{"intermediate_size": 512, "norm": "layernorm", "norm_place": "pre", "positions": "alibi", "init_std_down": 0.00577, "learning_rate": 0.00501, "lr_mult_o": 1.55, "warmup_steps": 82, "schedule": "wsd", "final_lr_fraction": 0.0, "train_tokens": 108800000, "dataset": "wikipedia_en"}
Each number is 500 + 40 x the weight over its row's rms, rounded and kept within 0 to 999. Layers, rows and columns count from 0. Numbers have three digits each. The size before them is the row's rms in percent of the matrix's.

# layer 4 MLP up, 512x128, rms 0.24, rows 352-406, columns 0-127
106:545546498580552476519510505443452534462540563506364510477475501483489538563514537492490561484548576487498529472527484486526463373464471531537563532459544474455442503472461540533507504511554496482499454433452490470509436503544497521483546504517456536443458528537427523512469440484477499511503479546512494575478477462505446542539490546473461413500473514511529503497506511581539468573540
096:488565504429500467520512503583540529525554545504496487598470500483536499452592475524423456484442550481568494560531518501490555480485502493507489538528500488549467494540525499467569521436490429567531413500485463482454463497516456426484516527490544474472528511508482487495481529568433533557457482467532501473480553453542530404460527553487528536443460530529565520418510460545441484514529
112:442524535592497521562470499579449502487430611495521419457458500531508469537496438520520480513491514431519481468531510531521440552437544533503472485501526459459530529486501487502456535481508512518518534418529458533448530442465474478571432555554480569505520505473479487509561461570433535454462481522468486525492596466518480546577474515531484467495511547515471437457520488461516570534522
093:473471448510533459502487505442400523418544482500561517561484484510427523528412585453491508521566486500446475499518459471489508524479519503566508466484510455512510596445468463443501474562482459506510511489467510470517452521539442499528469506543501456533532499460472516486488464469496547543537587458534522514475522547435427498477529530515548540534539416421537477425550567444534531537486
098:530478516493518450513552518479433488504491563504444500528483457511492538488504492464496531558518435449501498475490459477534535517469443456473456442459556538483521480458516454528493473468524463489533391516517484491534535491530542499430579572577469522480463521573536551490579447484516492412525499501439519485476582534536504540479523471545454553466534590443446533473518475399469421511496
088:477500414426475517531541515414474578446534504457527451584529551430444544510538540504431463507509457496557484543509499470506508556527534424493452521537467541493531465450512551508489474550441524523489511453476473523514506506470507545496480447591572497566489519574413448506522526499465459560542520525491445462558507458475443594475550523485497452514474521506514570537506490501508468494493
118:454523512560435530490524498393403525453448484468516510521576491484471522544506466493500565541584465465476492493443507559519507478470486461552529487527474522454472432460551510516512541502463476520438501570523510434547584495518536454489449442473466483506533485477432526463478528531561559569475562454444446561518517479504504498466501522521460501514494455460607483529562465533514482554484
104:493539493432545553557484523584455487527445531519558472474484442446476533530516524460509521523474485580505533536519505482424534500506532468538512458495474523509501538486427535500516451476502505530477425530406479481498490476565542573480577476492464507532504460544513510526459498498418525539387466464458515528441461535493436533518482545508435486482477563451538489537563442607538477489522
101:479463495499514512494504515509515515538533550423464460468463500466541510514579501541554569561497523571488496442507468469467499515469492578524508500490490495458408526518484506455503486459532506505495478549521524568501415504514596562555391465560517523487514498485556536514490547505464556462511400455489464532486560418467485496581517553476479418493503554555518468521478435532489434509464
104:478455442521460525485486512552494492411434517567521494487469555519499472511494501537517443484542460450509500471560509463516484501504534541464489563586475479430538467497467454495575536492535525500560548490525441420399421450516515481553536515513541440483443548520580500517547470489472472469586554458445466523505492579550490472506530459435511438477534508470559478486457533523501558477497
099:526448441594536443500521554499441520546517498493457517410474463490520525541490541416440492482497451433491430502515480473542465530463510539526501441496505469508489553507459463511558523474562533521542511462495428519525520484471525466450537457570545522477562552454570560457484465541481468510499490420509506487559493497481471517588473558521520438509420490481603517458470491447492472528457
096:526478515562504385518470559518472515529568463477558482536635493483511481524566473484472551509522521550499485519516517477540516485547402551402543501482485503459449480516490483503503577464516438495453575512559471495463500450541513529476505559482504522474464571488548480499441503491522472506487498454506479467521511556472532588512422467552467552442517513424534497524511472514535465430489
095:466525444450509518461540552523516436507498551491505441527509514489486502469486448512399539472460440462504491523503499521482513484495510552516506561505459482432466457517470558567486572510555564466552503536588568472507537506504436515502529546474577545495470463497462463511467483617531506475493593435463477544477426557514454435476474451587529553464458473504507522457498493525489464541481
095:495517481519492515562524537512476496471475400450494470470466460490523483535512457465519487487577514489495581527407485522478556454507420494563566503551484441398440466502448466505444489546505490510542474450555505494522496537430559508467470460582575471493537551503479517549488503503477561480511487473521489518448550496489529607538579553460487574421471537475490488490475465493473523466490
095:458524482521415477459512464508522497528536484426500463481534552436511502434544531479530502588503549562556469546515495514528544480465381464532397475490545550416529502499489507441461516495520488557472518546539483489487435478514526483443467511510483508500479537553523590524489534447487409531458553440491483482540472480455467524546423518569521483496521512480579473511524540476545532550494
086:475451546553515599508463429505512475462471487465524487414488569505491558458484516523455488485516454604563524463489485489536478506525450510544480587413509455519502481487457430498523461526463487524580532501536518487485492508512433524502532502454437489503521555530525593542423452467426492585498490502437443487536479503526517484494504489543483519468476523410556426533492499544515540481518
099:446499454493481530463562511514485426432484529508467431410472399525473552480491546564500510537473532509522478471541493496511442528480506520426434524516539554477490478506501494458590494498530546542529514479514451506474585528492525539465471471517422526525511506555524510543533524571539428473497476498488548489535440409572433516508557500538428584515525514470509468487515489552490524431555
098:576507465433403450569487519508464548492533472502468489548507512522481487542428507451550496480467518472423540507532473482588473566489488489505472467442482499540583474503453527490502530433494550484536538522510502511424485501458554569502487552577518480532498432497504473486561491512548444524487533504501405544549481517492495447564455455472624452501481552515524497506476480540481527489571
098:453590532520493499464487466553561572427483504448507582503483533511490482481572480471505532481467480444589563478532399494468517530525449593543458462483493518518485544488539523533510605429482513456542514551518482462464517525527492528497516490514510519518506404490498579527474514501490439517473440458504467531429533487485515530451557456449513480452516540508469497462482496580447445532538
107:497437520472452556481436535513482487485385579504535490430489487569474516487536571538482494538504482485521498510471466431511491563512546460471482475514473525460407508441519506523457475541503526479586434521516538520464411523539480526476437496512447503474490421559535490525516485557519518474552477477454527507505518530476491549469627509509469519436537459445483522559550442530511516449538
102:511519561546445561460486548526498475499511554468459491484494496501510539478495471477543511587497533427470504458483467425438462525533513520534538446458543548457474441410488511468445522507576487533477437434557519489511445572569499538546515473488441536481516443458504522559564448541459536413448524559508547447456556527478497550524497504457528469463574543507486502477472511492542466479436
094:503585551471486501555519539506473519442501424520522525514482497506498483490483493493477499501452550533581505418473491510439513485522588533516597551528470534394451530480438568553462549547474527515505525493478502523422503525476522504597492466529499476504456478413457452499453533547478495494509468478490426536531514542484396530510447452466499472498531485479478522431507499580500566458482
104:471423478498512532483435546543507484439505456472539439450509459541468515473479495422428514513491490550469454523493461468600521579527554493487529494496449483452516554540466501545545458486525579483480470537591487546456483498478510523482497466523513461428504443458537528461570493518519503573447519458530559466484524461463453511469550461520485495531478496531456464535512516445437638517507
100:488527452500514497506444543530509482513583508524517453535541540576469515454489548570496489500496532562543530551400465460484506517533542505448491540445489482473572469541535534528507527460444509418495468529495559531526457443479446483485527583469464493494527495490592497513571454452415489556495479498481509465510509485481544430496564419576520581475451494536513419545479480517464470506504
098:519581438459521470562456495548505505447561489417564491539512490457560485503533495533514444504473488559503543464446497483505584504458516406446510449473558604461523522502542519460539518454470517506440450531488567469472550453444459553498510495461600518539481564474493469482518555471543480499552542551467455485477503501445512521495468510506448549487412481449497520518530507506512475457552
116:493455518549482557561514527524455487465490465461589462469419436563482505516556469481412409503518517544481477562493475522457425570478509414504478506535476449494466607492497550536502479517521504506482497537537478537488510495559522469441451496441478516533614569524514546482477510575441529476517533458513507500491503523503544427526480557467505491460541512520471481433476473489534440515531
101:493487496532469534511457565429504422435513519558534474536481510504519518560504499522414515550490501530476494493459461414553527498488463574505504498514436515505548434494526413479491481503548577585444504492465508556502554558566408460528420469510497523473473480517471571521560486527442470454562462474451499486543452514488500485488499502474524537518512387471453518508559544500447523531509
086:535470434509563422463457444481462443465504531538473507479576513403527495556469495467498511467542514435512566463547455543551469507455536443406502530499537534529477540423558494492487499528434449544459524488530532552523498450479497556438490489445491476501539483494514503440512463466500518484596506487478505519544527538487519480509483528558451424480552482426462515459500479591495497484580
101:480557499462526484446504471536484483504464511507514570484533456477440461448497464568543497517510410531520451450463554457505483528524527493523496460483579493455492489485589559520460487549550493576451406534496424540473433503476492486487512575576507498473533505470503532444529490436553518467533484418534553528496527520436493478399505478498510470555606494451497480504494467496575501521495
097:542496497539460481559488571464531561554491485449469461430490510461548448519482464469496542512498469503445509482494465486506531530509475489479467483461586526464586516491516516451536548492516549506567500451520525486557498460517489539468525517445469549455530555486495447502443493470471550486490411414475501522463509426517362491559439511493515519509541532625521575467472522478496550480527
095:578518476605479510554464498558481474460518535483464490495500513553474530535511509482409490540510527508493479512504522465557520589499477524495495425434512530512461550453427486511470556545500497518506463406555599399463512529592499439511526509503527475459530554422552488500476487431469461505468531537420524553509453542502469484499563497501497503496474507485509478474432450516462568516492
099:447463502527548577477555549493504525380539558467480520402536479496471528433500519523494527532597480538517556516563473548496479446563503542372462446464499432514430502513482514421449560494501534499539509506483465535561519454433498517527463493526505532481525445471488496524455539539495562460522480476534460527481506513540526536501541457538528543453484508508461553454467509510541539527515
108:458470473515494449448491461468459450509488492502491544508506451449530474495586539510499502405516541523428509457501532442492430487460538434504503595487504420519441549499515452482532472522491483524479503518471542462413565475490489497557474548522480525458507476512655528484510487527545512549527565494506499502567505447458491546462475516485529471607436501444494464520568520463502520469523
102:491518467504532487539513525513497487551464492561433509448512512471587581559497531510578413576480457506515540519488540501490469503475476434485564569502532486487448434499463460523566567554460466440498408441419495414486512474502527475486500509536498511515535518413449504531495468526541480497466479520562474516543538499524554485493521481563498433472463444471488524509436462469586516492457
091:479456505516451481488513489531500475492453501424581538444483505485519496491445497551469527486512523484447479538554491561568554492466511487523468463486582482460514492452472477483488586497486514567461500518472482590516548555548503515495488498532455503501518474628451469504515531462458534581533497474527465481544467562475473585465471493558500535472406383554513484481496436543533467482554
100:474462574616535543468475521556493527455545459547536581524525465490519470558482514486487541475484527488485513478446494437507485570541508520466486535520425499518479481525465500542513609481556522470545478443499511486512502515504479562509450516530504526466477520571555441559489504489516507516491458441478516466476476358467485548480525449496489456546496487498407482554593494572532487460492
100:495495504443449499537505497541526511445527495461517583530577486465537433517595458470502504479468517586499482443507543476469440451470429421515464455500463543499488517476460525519436510494527506482517536459579531511472479489573444534496439533505542510466441556429497536523472543509493582476505538401553516523526513445503550532430427500526522480469532469497550553480494498528448425520527
080:518509455472482496551446472422525503491529488531490440521549539490535482480525529511453501528601482475430484487469509563490496471551485490530501546480527514425491484491534490535490560456430504499481531509547469486523416453468477479477486514566533624522459414559515429495450482498554412505542568487485507492511459446451462537506513530430518578495598532500450475532478527538527496511428
108:518535460541509507508524464422502486450498513510462550425424466498529576497496487465511526542584530511454500533449485470523452469433481537540472541496536479480512452516515477472471461468593480431528495567486484527517458470440558517495479468540517501514515572564524473507552489458433530547504451555511513553532499512583538501512397421502483480513510473556425402517482555562520511547525
102:514559433438532493534515524525508459541468448405468483479496509465482521498530541573554466527468510497483496519479560510528500454526468513473512492503604480483419490460458527450461520541506506534421606548500518530492486558472505504487473528461504478513458527486493549510526492444517439507488544443455454530431583502508520467536519518466532456410523521420508402488578475549548567457504
094:514555590513472459498474496480520567459555456476483482474423557475436460447530557482498572454510542505441479537508480442499520504512466550530565446485434531513480517432431521485485593463485552475506464526508487453557447496465483521508484424421586541526569527501523565455523503492474506510521460509467496534464490479489491584465546425515442545439437493501494515555543455493530518478495
115:459520514454525440482511548522544550473514553505510496490489533589524532418601495474499480514499492551445493510482568487535528429523550411499497502420507549575550530473566528512536441520473525447486524546413397473556492529507555597539473489501504485486488465505529460511515544423501507466471534455445502542469512511501544501515491474529458481441542483436505454490461543433457463525504
096:444438507512505538514573553492443485544486591480477472542543548504521447475484526539506467479483508528512541497518461456495477542430556466521478520478443471449473472518515484553567547464538569483513533524449537422468551423591511504541507466542533529487583576524518480525438454518560449507508481447521453558532496500486479565523518504467423417488517523542440489539541573473546503511483
099:503474522522505479604513522513478482505490540506451509487513499499501617485454488482571508551518460528472544484461565546487485396505500515403466612489457513490560432489503458485444477469524453493532463518503462496499514501477580486529570524538542528469522548459458576576527547521465455577525469525463422523486527492502559463470434477517463399508479485510508483492508525470474444495487
103:497456487484479459544471484510562477528487553510506477525496480478488468505512510422477515471516526488536430487492410521524630540517496458521456527549516506567489554421521422452522471555497514449480474510596455474604582458530489526511430513446487505603559510478486521442464497456519472487484506493456503511552503557509494528497489561487427571532520502488470495473498421506500553514443
108:488534485509448515536528573497512540498527410389558521464431477544557432533512529439475418458485504486524486496515484464445455558423487490452560520543570530507469496436561521560506512526534511468481472492577472472528512484490545507516510575454563497448492563568525520434512499559460476457561489466504509502493521457436497442501471448545536508526484530456515436560491521504473439532499
107:539487517536457477529557437407534509474430443466529477466485449513541557571483489405488473482486506495432428500494422511545468504516500497573517532522527430499510573479522462493502506485502461538544464509562456466452520495518511472503503499541562498485615540486508420510497455541645507501482443494508462513500518407526441487477518468441518475534498554479516488532517545465481486524511
113:518497467555527516415448527508573523542547472490536487477533529415589578511564523522477549457465544557481450455519504459557545588529426494535512491471548510500466428446512524474529486535455448497448522494478496529512522514530437513481498510513508499416505454554461539479510435497517495583483461477553490455598484511442465534462544488475516519442488517517538522482474421455461495525433
086:414481501488535474527553419491447496478503443500566433457485471578525536490550509523491521557486504495534514532458373482531507480546453498459569497455474502468484490580529450430538448492533454464560472540511500491543431540524505511469595465519434453547525579531504506580551519517482513480471460521447479492486539483461465436517515466519564489503539549464465542475529500549470506497552
093:543510478537548518473530530430516474491463498488551437527429495488546533482476551522537475478460518463461464494565542535505440516497543512472495464473557543556460503512463512588521516453545552568498513495496563507568488448448502532473557465571501550458523489536447483487502461520463498564509582433484504487475580506467544529461512484540438519524530449479532373502548486480520392549472
121:557514521562466448533516531477566487456505543463447457512555543471442551477512473508530476508488508458548454519489502434571507538507491498492497480503543543483510561500482500540496568495513501546543462529565560527525604427448456433538519444569548472430525491515512493458446501544573481504458437432472540503560521568425499527455430452467524464481515487530509442506423497462464460499526
106:491506462545528479568501495520526535463467580535526543467462478495522562448477497524436513544537477496428523467426517459483399487495440479501515469418458437512483479527499488483451519628522518468550485547436541519407518463532539512545553582423498514461508499462482519541475495462539498516510528469509512463469497478494467512509510490503529481446543507542602535412539456490554502435505
093:542563427545489556492561469537490473595476560576472449498447470530489572468502497509545418522473480474522459486486477481467510527479496458500561484473490593476500457565497443530496487478526494501536446507485514503474516483509445522516546535469446530543517509441463522580578421453501518506478428474504481548554420524559483527438496483501468488462454481541581518439470536552494432551501
094:521439468512452571456562569428521473519475518506503498500480522528470503460481550534535461566477476455488560484532423455474503505503467449455511542545487437489498463478541502543445556484485443510524504520495553509544504383451482564453473526483488564508480488524527541477505581503452423401508472550519535479505419489429523461464547526522463570550496532539483443532484425486462515522542
100:483571544487509540498449449574444577475520480499611569515477587470482525458546499497538499472411448540539503516509456459465501432515449494511480502517409466516529586460501500506549516510462457520495504522493480456477448517428486517537427475474514493547526532535446466558498516513535567487582535503469459505529489568462454478432410483436527467497469504536527528488480499477531503513556
# layer 4 MLP down (transposed), 512x128, rms 0.239, rows 352-405, columns 0-127
105:520458431507577480541470508511484494498473603496565427525417602504516521509585528428462480482470480446465490501529583463492533484563435440539490480438522489544556365538536513491450506548545453567580509487509437479500497561510476523499509501426484521514475485505528515483482525546511468495545503414539496522521538505548511463487526505554495468519492509478522466470508457511458498470525
096:484566532483476470490465514476517457471432520523473599548495480593488490544487428504454555462446486531496480547508523464469490420451564514569546483509505544511480475516482420515473507521480477421493517545499477480492549508487460524530489485516401493524475497502508457494513526490476475479435526417471475497435543521451464474454521577484451471514634451578550532531540530444524500442496
109:554534549472477481453478476544397580471525536513461535509520459462499523461409406461572522501457480555474464477508439628484559451534567466499478462464499479562542492475492569484493498514520567475484452592536585499485521490472501430482516566476538472505501449502458485504484456532470456509540535497485545506532496470480546551479494498514547491494466579460541520496501495533530533541465
097:572472517548450471516531478469493469579465520418534505468466500526590499536512501521562465481484392505473380545492464519548493413512595507517463489492474595522504467488501449505431455507509466519435471461482497473405514563493462530452470494494501526499552459537538455496482495535519552484582560538515463506489489479451525442499496485485523508456532515432476578508526511504457500479517
091:456519500529499441477474557543508521439470516459541488480518477506468446491466476492494499398446431497439497460524506525472463523510574536541485521551530424483511563493485492486493494540493454452488595466505464540459484573578427569527499546556498497449518501457494449513454469530569555520575479532460492498569505506450581488557452496443565526538528468517437460540459445457473526464480
094:534517557482428559464451507512449486526485484507477477474453458534545525528532514499509509456555528527521472489532487536529500517438491551502468492472511573498550534490601523434449482418493543511446457398486532465530429438491523418417540485483492506497533461487532525495525476480468485444488537460571477496411427459493499419494449457540483494515513468519558460478554470384501506512485
116:409499539493437512477509561497490544492478435539502458465511559484524475493496618507540446519535452475523460501455500480483516543599465479514550506413531464541532500437471504456453504475438509522491487524434481492573438528554527590523423520501493486506497485489546550433533484466504459505561525513568538453479495461535532532508430543589481541591532536532464507507472531497471474503485
100:502530550504481501421520482501462501543515489426506486478477468500474454522506492534451476487524494381519531511550557533559429580573488491503465489499466539476459515518602430535459543483507513512544503533447486476529438434423495459517510562533487527487489459452557490447468553503497450541462501577457481449567553539522581476518526524449541543414511456538477468478447495448512512507529
103:498433497563446523464540504528504439536510463520448531502511552507478474535484489486557510464509516491486464576493478490485498541525478525482496469552479497455523472556430490439431501546555420463526436536488504527443512572478450438491452472548535493468542478587510424499465543504503515587423510520447527505584449505526527475382558485508477500564489459444504551510499483540512447535436
106:587478465534532468529484468530568495541603507470456430571490431488509535560495551460450573527503456560534495525445436444462474496460475513442469459522530456554434527532553557437404509476528530493517496454445515495547477536424464559510539494506446493531521520562558473519532501523527574491426552562536494471471527462487469520490495511500525495489505516491530511450515527534476461441510
100:466536459528523493519494519533495510401553520505513501569539484465488492447494546426552594543597540479483480510473505458529512539494461511478446484507456466531535462425401534499503559505467480510508541570416533616559541478479477471488525537530564501504558510573485470466412481525571505476446540442447556508460450511508491583468509502497511501514492507479522524461513499502541504480532
103:550528557530456518537521511501496473510488528517484491458453477531484510444526489453529488510458478498567424541513464527514467476478525520558501540452487518474566519557465526484498477514473522572445492520530521450498611555465604513411452503543546460499522475549501531523479502503490505550543491534525504463559465472539461518442431534480492521399489579459542620579476481421500460493493
095:478463529527499490568539439505507530469503533481513460439548539486452463579432528506540444538473499565513448480518528558496490537445491566455553477533391476452519545490538498513517460483498477522460460441468519519455607558470495527520634540543479468469454563547504523494477513475500460553532492507464431515507531485543516425543519463512461534478525504601515494465499543549529499509515
099:568540441455492551624514550472484557517501488520518559522511501563533540511506494494525524531436504490534577528519490447509518521454517515481457476522470458465490433535486456475461548473534527450557509545502509489482477503465492585571458483500498492434424540519516498484446471355519487453497522395543497499548529507471468477487492498549467529432545573496435534498500483530557499549517
091:391493405500526489511494512497482543494486452563448566437538552498499530587530504549474486490447519483468492452541548512540467474481522495578484495436431472568524479540488543490513487510508488450481475533486530514510502487428457479510469569578506428521501446418590528542470476465469511555483530568405469456470530470488492503401468518528482536482459472488518511571516540512470476518494
097:501468486481509510454535562553449496439494436551488521461510529523473518443476524509438551514484523491469519491507470436431542489561472483555433503466484443443481590509469496488442466513489500438502496534547533588472514463522489465451483502504430536495425522511486504474513431521480554513513530542476537537553561559491528538445470523448523487550479517548499380542436579590516468477455
098:564426499498498489523500556501524522488471476511537553477501522497512449520442469451528471516450526443468521487465533532426516497438550501538473456489450531527534470488508534522458472562446469498454513553481547456510495416471495488471499505443500440535518490475538445405503496480439455473471482511508555438469539543478539480449408511463524477479476481374501589493529461355512499512484
093:522535468481402543460531492424446483485551483460490442512452500514505530599499456427518479538454552516447482545509505515524542504471506472449484419537499508467436522467483616492461486559506484529502479438510542532493495439488461516483430485516531418457555461477484513508472552490542496467444440518442511422512509484521542551520587543525512552437465513506567466532426493476523471515489
110:531568495465447480555483424514549472525473527527466492517458427544497494553535553469460481531523476420533441499503526557563502525511496533446485558462518530551465512535484585495443491472551524450555461596552493432468530517462466496443513487547528475523452534480407500500483554470467464512511452542538537499493508475476561508472526493386499531428582488470523557552483514466476528475465
106:435458536564480538499452608510552474455494556489500486497591539468480497494589589514532459535496533514518472494504487546418468496490499496507538473487517498457543501496459605532503496471492450518504489500556481541531523531457476526356473540438498562526512518518453507441512520500556528467516527435511486486403470436553489491484596463515495541529489439476491490486544548487491493489482
100:466621460450529477474450484502457512437536496488470463525531527502460513479495517518382513512468474523443512539417375543515521444506524447522488542497478464515561513520476523433506515550531568442538556515569522519554450446475501497498454509494537482544571541458492517451540473420527484477511513499498499545481462518493532528503552546559489534479444474494542572409517495519484541468494
093:551550515485515515478431480477491488536555579552460508508503520542493515563559406512438502484447494543555508529493617533539502420501479573478479532515567537477520507533553492547517450496486510542498473525528545469500534618483558480474502524493419486500435445484514488476472517541454519516524477563523516502477517457541532539509513468477363554561517536456493475548485506478458539516508
109:561522480446510488576475491493482546548545488463528519547495473551474497510422437553560493496533506533561463508502471488528463492503453457473543512566517466472448424450450461473512546571503579515519506382477521522484481562530512520435580498577489501475504424474528459440527446466506509532529487535526502496523485528500533492546582454436437491549530506489485534492477448590514564540479
089:600443488483545479471461513527503491441532529510550514489530513501499525399521510492498461538456510528434485465538486485434416470520490520541491506537497500435486492512460496548479483492532510487567473457530493508527587448507463432459483529497461518503570495524498522441455530498501459448467538423453542481575589428446502551431433553454530494592468530496526516533456507569547476446476
107:521443529485528529497492511489493498544531472433480483478532476504471419476469449494501510449563481489527558521551486520444475489504451476493476460466495540419516510384482416442508543428501563491554469460490526543547517460496489537552568485505481427461509477476536545464532477494531532481470622535499525515454477529514501458521483501508490566528469542566459573467447551447445568411497
111:527518501514572513524550471449496447482499488540426469521502531497468475435504627520486502578483497449506489532486528433477490481524496511539405479478518467556528523507478579534416480445443498459476519488461523483509497483509485519449527518510563571458525499450555487460449409461546446475483525522534507487462479565514510443543461408534516482510469494494507550415548517494557434545564
100:519550523470511475450487493438506491503467508500520533508496498543487486435523481495456479490455508453427452523500556516484469493410496477588506546546476578543501494564511564429506579484440476373486569529445572548463525513441584506507477497535477559508504488531493524494463519539389503541493470544517449527480534457494559472488502423487462481474439543556522536494476511486484515427494
093:435614494524519513484503518460577536538516473474467442515497532514515534528462531493544478479458528534431455490460491517487526503524525534522478517530485421501507538513501441541513520434535515491529532489438480544462485586424501420524425518571538439498494462512516462604496483521501463533484525520539563448519513499521530481491500534480455482560499572593541539451493462450514554478385
097:585482482501537526473493473539559503540486447552618534542471472559510465513494460488509599483532560529514494538497556571484505482526432489488474458558498453486440495534475501417522451491489472446404518531568442472494543483452435494576523514479511550536514505583512538503582476536475480496496429523510475501485505481539534498525584472518490514461470547480534395468502526519520468482505
101:488429521499433477519516475516443533507566546484554486513479540456488561466511585509445486487520486498515532521486436467516537519569427468461448454469548453463400477467469490585447470504515492569495457440481496441412545523496459468530493520537505468498485451564505525541574482502564486424501589467512492492451501559483552461474516476470486548436473514489441498468558494564463524494463
100:474482411502556489455466455535543542511475559477492523523444500524469548515588403463548456539486425544545505548548488555439568473572425410443538568524518491555537508546540407463489505503477482485416547423539488499484541567542490518509538508507481491538505506489529502451522460529501463437468539509472554521445498534478526447489476512521509503529498529498530472551488489496453458479453
099:524525546419477541524460444494554474511401534522422494524462546424505528434535512466500554471514522429460543446488467496492500535555540488545492525526457484472455503522482455477528423461508435549463596518569531524463476497542409575489483496458487481466524499568480505507494441480484536537545536472519390515479451512533480506455481568466581480475507518427485495503558500507509473481531
099:474489525494527584540511465478431493510479552512564461434400418523491545534483425470518477513496522453533560447549529498467469524436517548447620482494480441492484525482499524524523485525568525513558534459522515457470516490459451551494519489470551569535544501504517478453421531488498521533453489534515516539463486546525445553536478567497514460447569540465541502505440455414532510543496
099:530481552520547517490440510554513477454541480506554541501525484495508537560466510486455585469468560484520484459442464500528494526477491424469521491537541543569489582481399522476500490546470436496547552597510488411404495512478466515524541417454558454487490519502566491507448497436433461480502511446501540508548467515502501494416448482465561490474513462489507524529512482548556482447453
103:476555517482542545491413503520511503482550540457468411452489468500520491507470547492514501498481476550458548430416521502597508543553532550442413471491423526522455501542494501579520479493466539534487538460510503540490489544407482477520550484498550512486542492529531502495561552467468499560569499485485435454515530481429412449485528490498433514501445444525523526420434489548509515491527
093:472423499501504508539574458531561544489498487467506467515462495501529521490572505474453451534543531498545489552491454557412516485478550470471552444549528466487526580511516507512449415463491511475439460539509440522494476445488537592431473466475482507412506542554498478518516520466432492491549536546477534511567560481554509517435579540520529578534504504552576516508490464438463519541509
094:467463532485516504494498473477523585561461463482516490514496498501445465526434419412513480538495449465586460552474588477524454506419557475475481486514503509464504531553510483495549578506404453511464480573570485469521476480425413490567510451494490439485470481497571553534519505484499496497493500577480492531523587490496533510491485496512575505397547477501471571530507499518507502495474
095:436521511551478467510503549512477442480529499524537478455427470551586577568501551474501506506509489516499535527546470490481573463536505556529457477494448541572523448410466545494490481511575529543461554477585482511498507511515506407441504548459534482579555477489491520497495487465413523491487488511508488496562550501540563497474421506461472472493438504445581485569505477498485444566500
115:530473524529475471505516526441500511502500490490474503514543434513459511488536479529438450490477503485581463525528421510440444579439524419510494430488594490526553473471502550485500546445494430500457491422473501501513502499477420551481556492503551523440460498518511475466517492521580495518455500472403470452499497494537544547459501528474492534475532518481469467520540495428445461370580
092:515552537434492510456589589481451560485510507534468528482471521461506515471474577564469492481441510468481477505573432589552450513479559499532499528530489488507477511488506465560472447518488479484597554538552537537455501538533486406550505540508556501441498459463489473475494534545472500473585427529496523446561491459542481527457521522442576526457427495459460516461465489513475488484527
094:495576559468495465535526436466518540559519502459563481462492455523478504577525443481503426543410548460498475478427473543549572474498481429441487531517530464563458477474552509492492512467430562513526496506494485418524523498512498445532430513503464542528453439577471553509499545529413524562509468520558542462513570483468534519517532494477408484533523496514492534523445461493515517542465
105:521484553529472498624469481534530512485512591490449448490535530567536524480559382552542509497507517514450496515486481552507515505524562510551469484461457522506484576495546492504502534452499544491504519572505472555602525572474515460499514532449430478466467478546534521439436457478482487456504559465462487518473562485521439493510518518496468494530584447457541495496498532413561507540533
097:477474491416443502487573515470506474560455468454517486484491534551487410513547459507515456553519479567405511534455503516557467415506550438430481516522462443476485474531538475484515514463457514559524478538502506518507513486526426507464501555486515503478510521520446404498520570525536530462474484545484486474540468434495490510436542507519451559483522554527567563513399444539435458512543
105:488396450512487460519519482582507552563530558419529479535415467435459488512470522521465488469416533543530526519524541507475484526507514541508491416502509515509507524478500513482480491474484459543489537474565399440470459500573552453461513535508474536474458505471499504529471506450523577510440438448472433500517542573508444498538497519452546546513514420539463472496484525573458471538434
101:537467456450535519481520522480479459550476551492568511480451506506485540477420438517564492441476536445466465492545540501565518510421548541508552504459548473438518479518420586505481466468464524465606504441398539502480462515481575547523501402537486493494496495512541564508488548496468516500494541529506481503507413485495536521557545424483501501486497519545537498532539429497437516551488
122:512462476538572548540501588456492470516496533499583439498436534482563513477512550544450468517453422474487512484511492466470501503490437490553560500554493457558493508475504528533502471480509474597532415483529481570588426473602498515468537471431528476533523515505516507448499489442437504492586484533463487505492473444481441535454478503521534496484424506463452502499536499480483510511597
115:561514516505461494545528524545472474439450442504525444536536468486544548424528550434455554520415483474571438480536456433521481512475502510521456480462483487523541512438503532524510500487439500530464571483556490460565542546552481489480545456517539484491512516472504497508473434506593518508522548507446479441517494545522511550498435582438474520527504477561477464565455455581476460422454
129:473589483471427469529535465474464525538458500522565498505470544508487523451491496495522524545503476500507444511479580500433526516512534478463461524532507552608515588519490582492489397543520505444507476540496479468496509438510555470455434429413501479553504491491504512532538490534409522526511476433476508430474498512518487451486483536567561453472475390460518466467498559503533499486536
091:575575515448491493445560458560458442465511531588489467518527494517464489428467487491476441503473479444494456477523494539507524443490579486519467505529484586490564542447523616509531459542501500468540523490506475523498468472476497475477526546496489529450563474491466461562515516488577432450487498482580480515468529512519550568499531478529517439580529482490437458554486517461471574533434
102:494491497390470473486478458532470508499550483505461483468450517452501527491447511508443396545493573424563548522470504513562466519496436462483441476509573535539566541461429535481448461488435491493576492529547525448542471507466479447550532509449520501481434481503512454512531490578475442485465506514512541488492442558455534465473510524457454544478561516506465502605445474537471471501487
107:513443485528530494525529473503481452490470519541496551462517494511516524572548448460489491527507501480517499528535535485589480509494485516504553482545474554478478593550551443467448570470508414496522536554520498480554515490448490503573530502469476475491549515478569531532449449551423576507438451545466551452584532563451544577516454499511613524517480471494443472520469437546507480490532
109:461459543498531441486432511456481490552482478459550495498532569492529552540490493520515435507503496512514438429475481530425533472503526560482469545588452479442464495540465523503486437433477418597487514510495486517488502533521507485492497430444525421441514409436548528463489568525483489480474512497522467523542560493434477522536475533514491582518535522428458597502580468510507499501501
083:513458512477512517524517583453496513484489474453487556535574521512472483507496491452611577488497506488518432544532565498517506457554433467403480542496568463549435526482511559500472462495502523499467391486493432522437499459470548476427530487554548528521480498552501563514407533495445466446491508490519577544449558490476461570544513519499500485519496548488483502553508538550522500535479
097:511535466513529401499524476504486437426468480561522538513564552519481483465548488496450545450409545521489503510445540425535492533480543475576478514505492444490500592523490514473527498534539490487479594517506488450468504467433515487495511459495524556471476541512536464459453401506548569535543491415526486520579560464497522561530454513513492504461507437486486451549546542521502457440549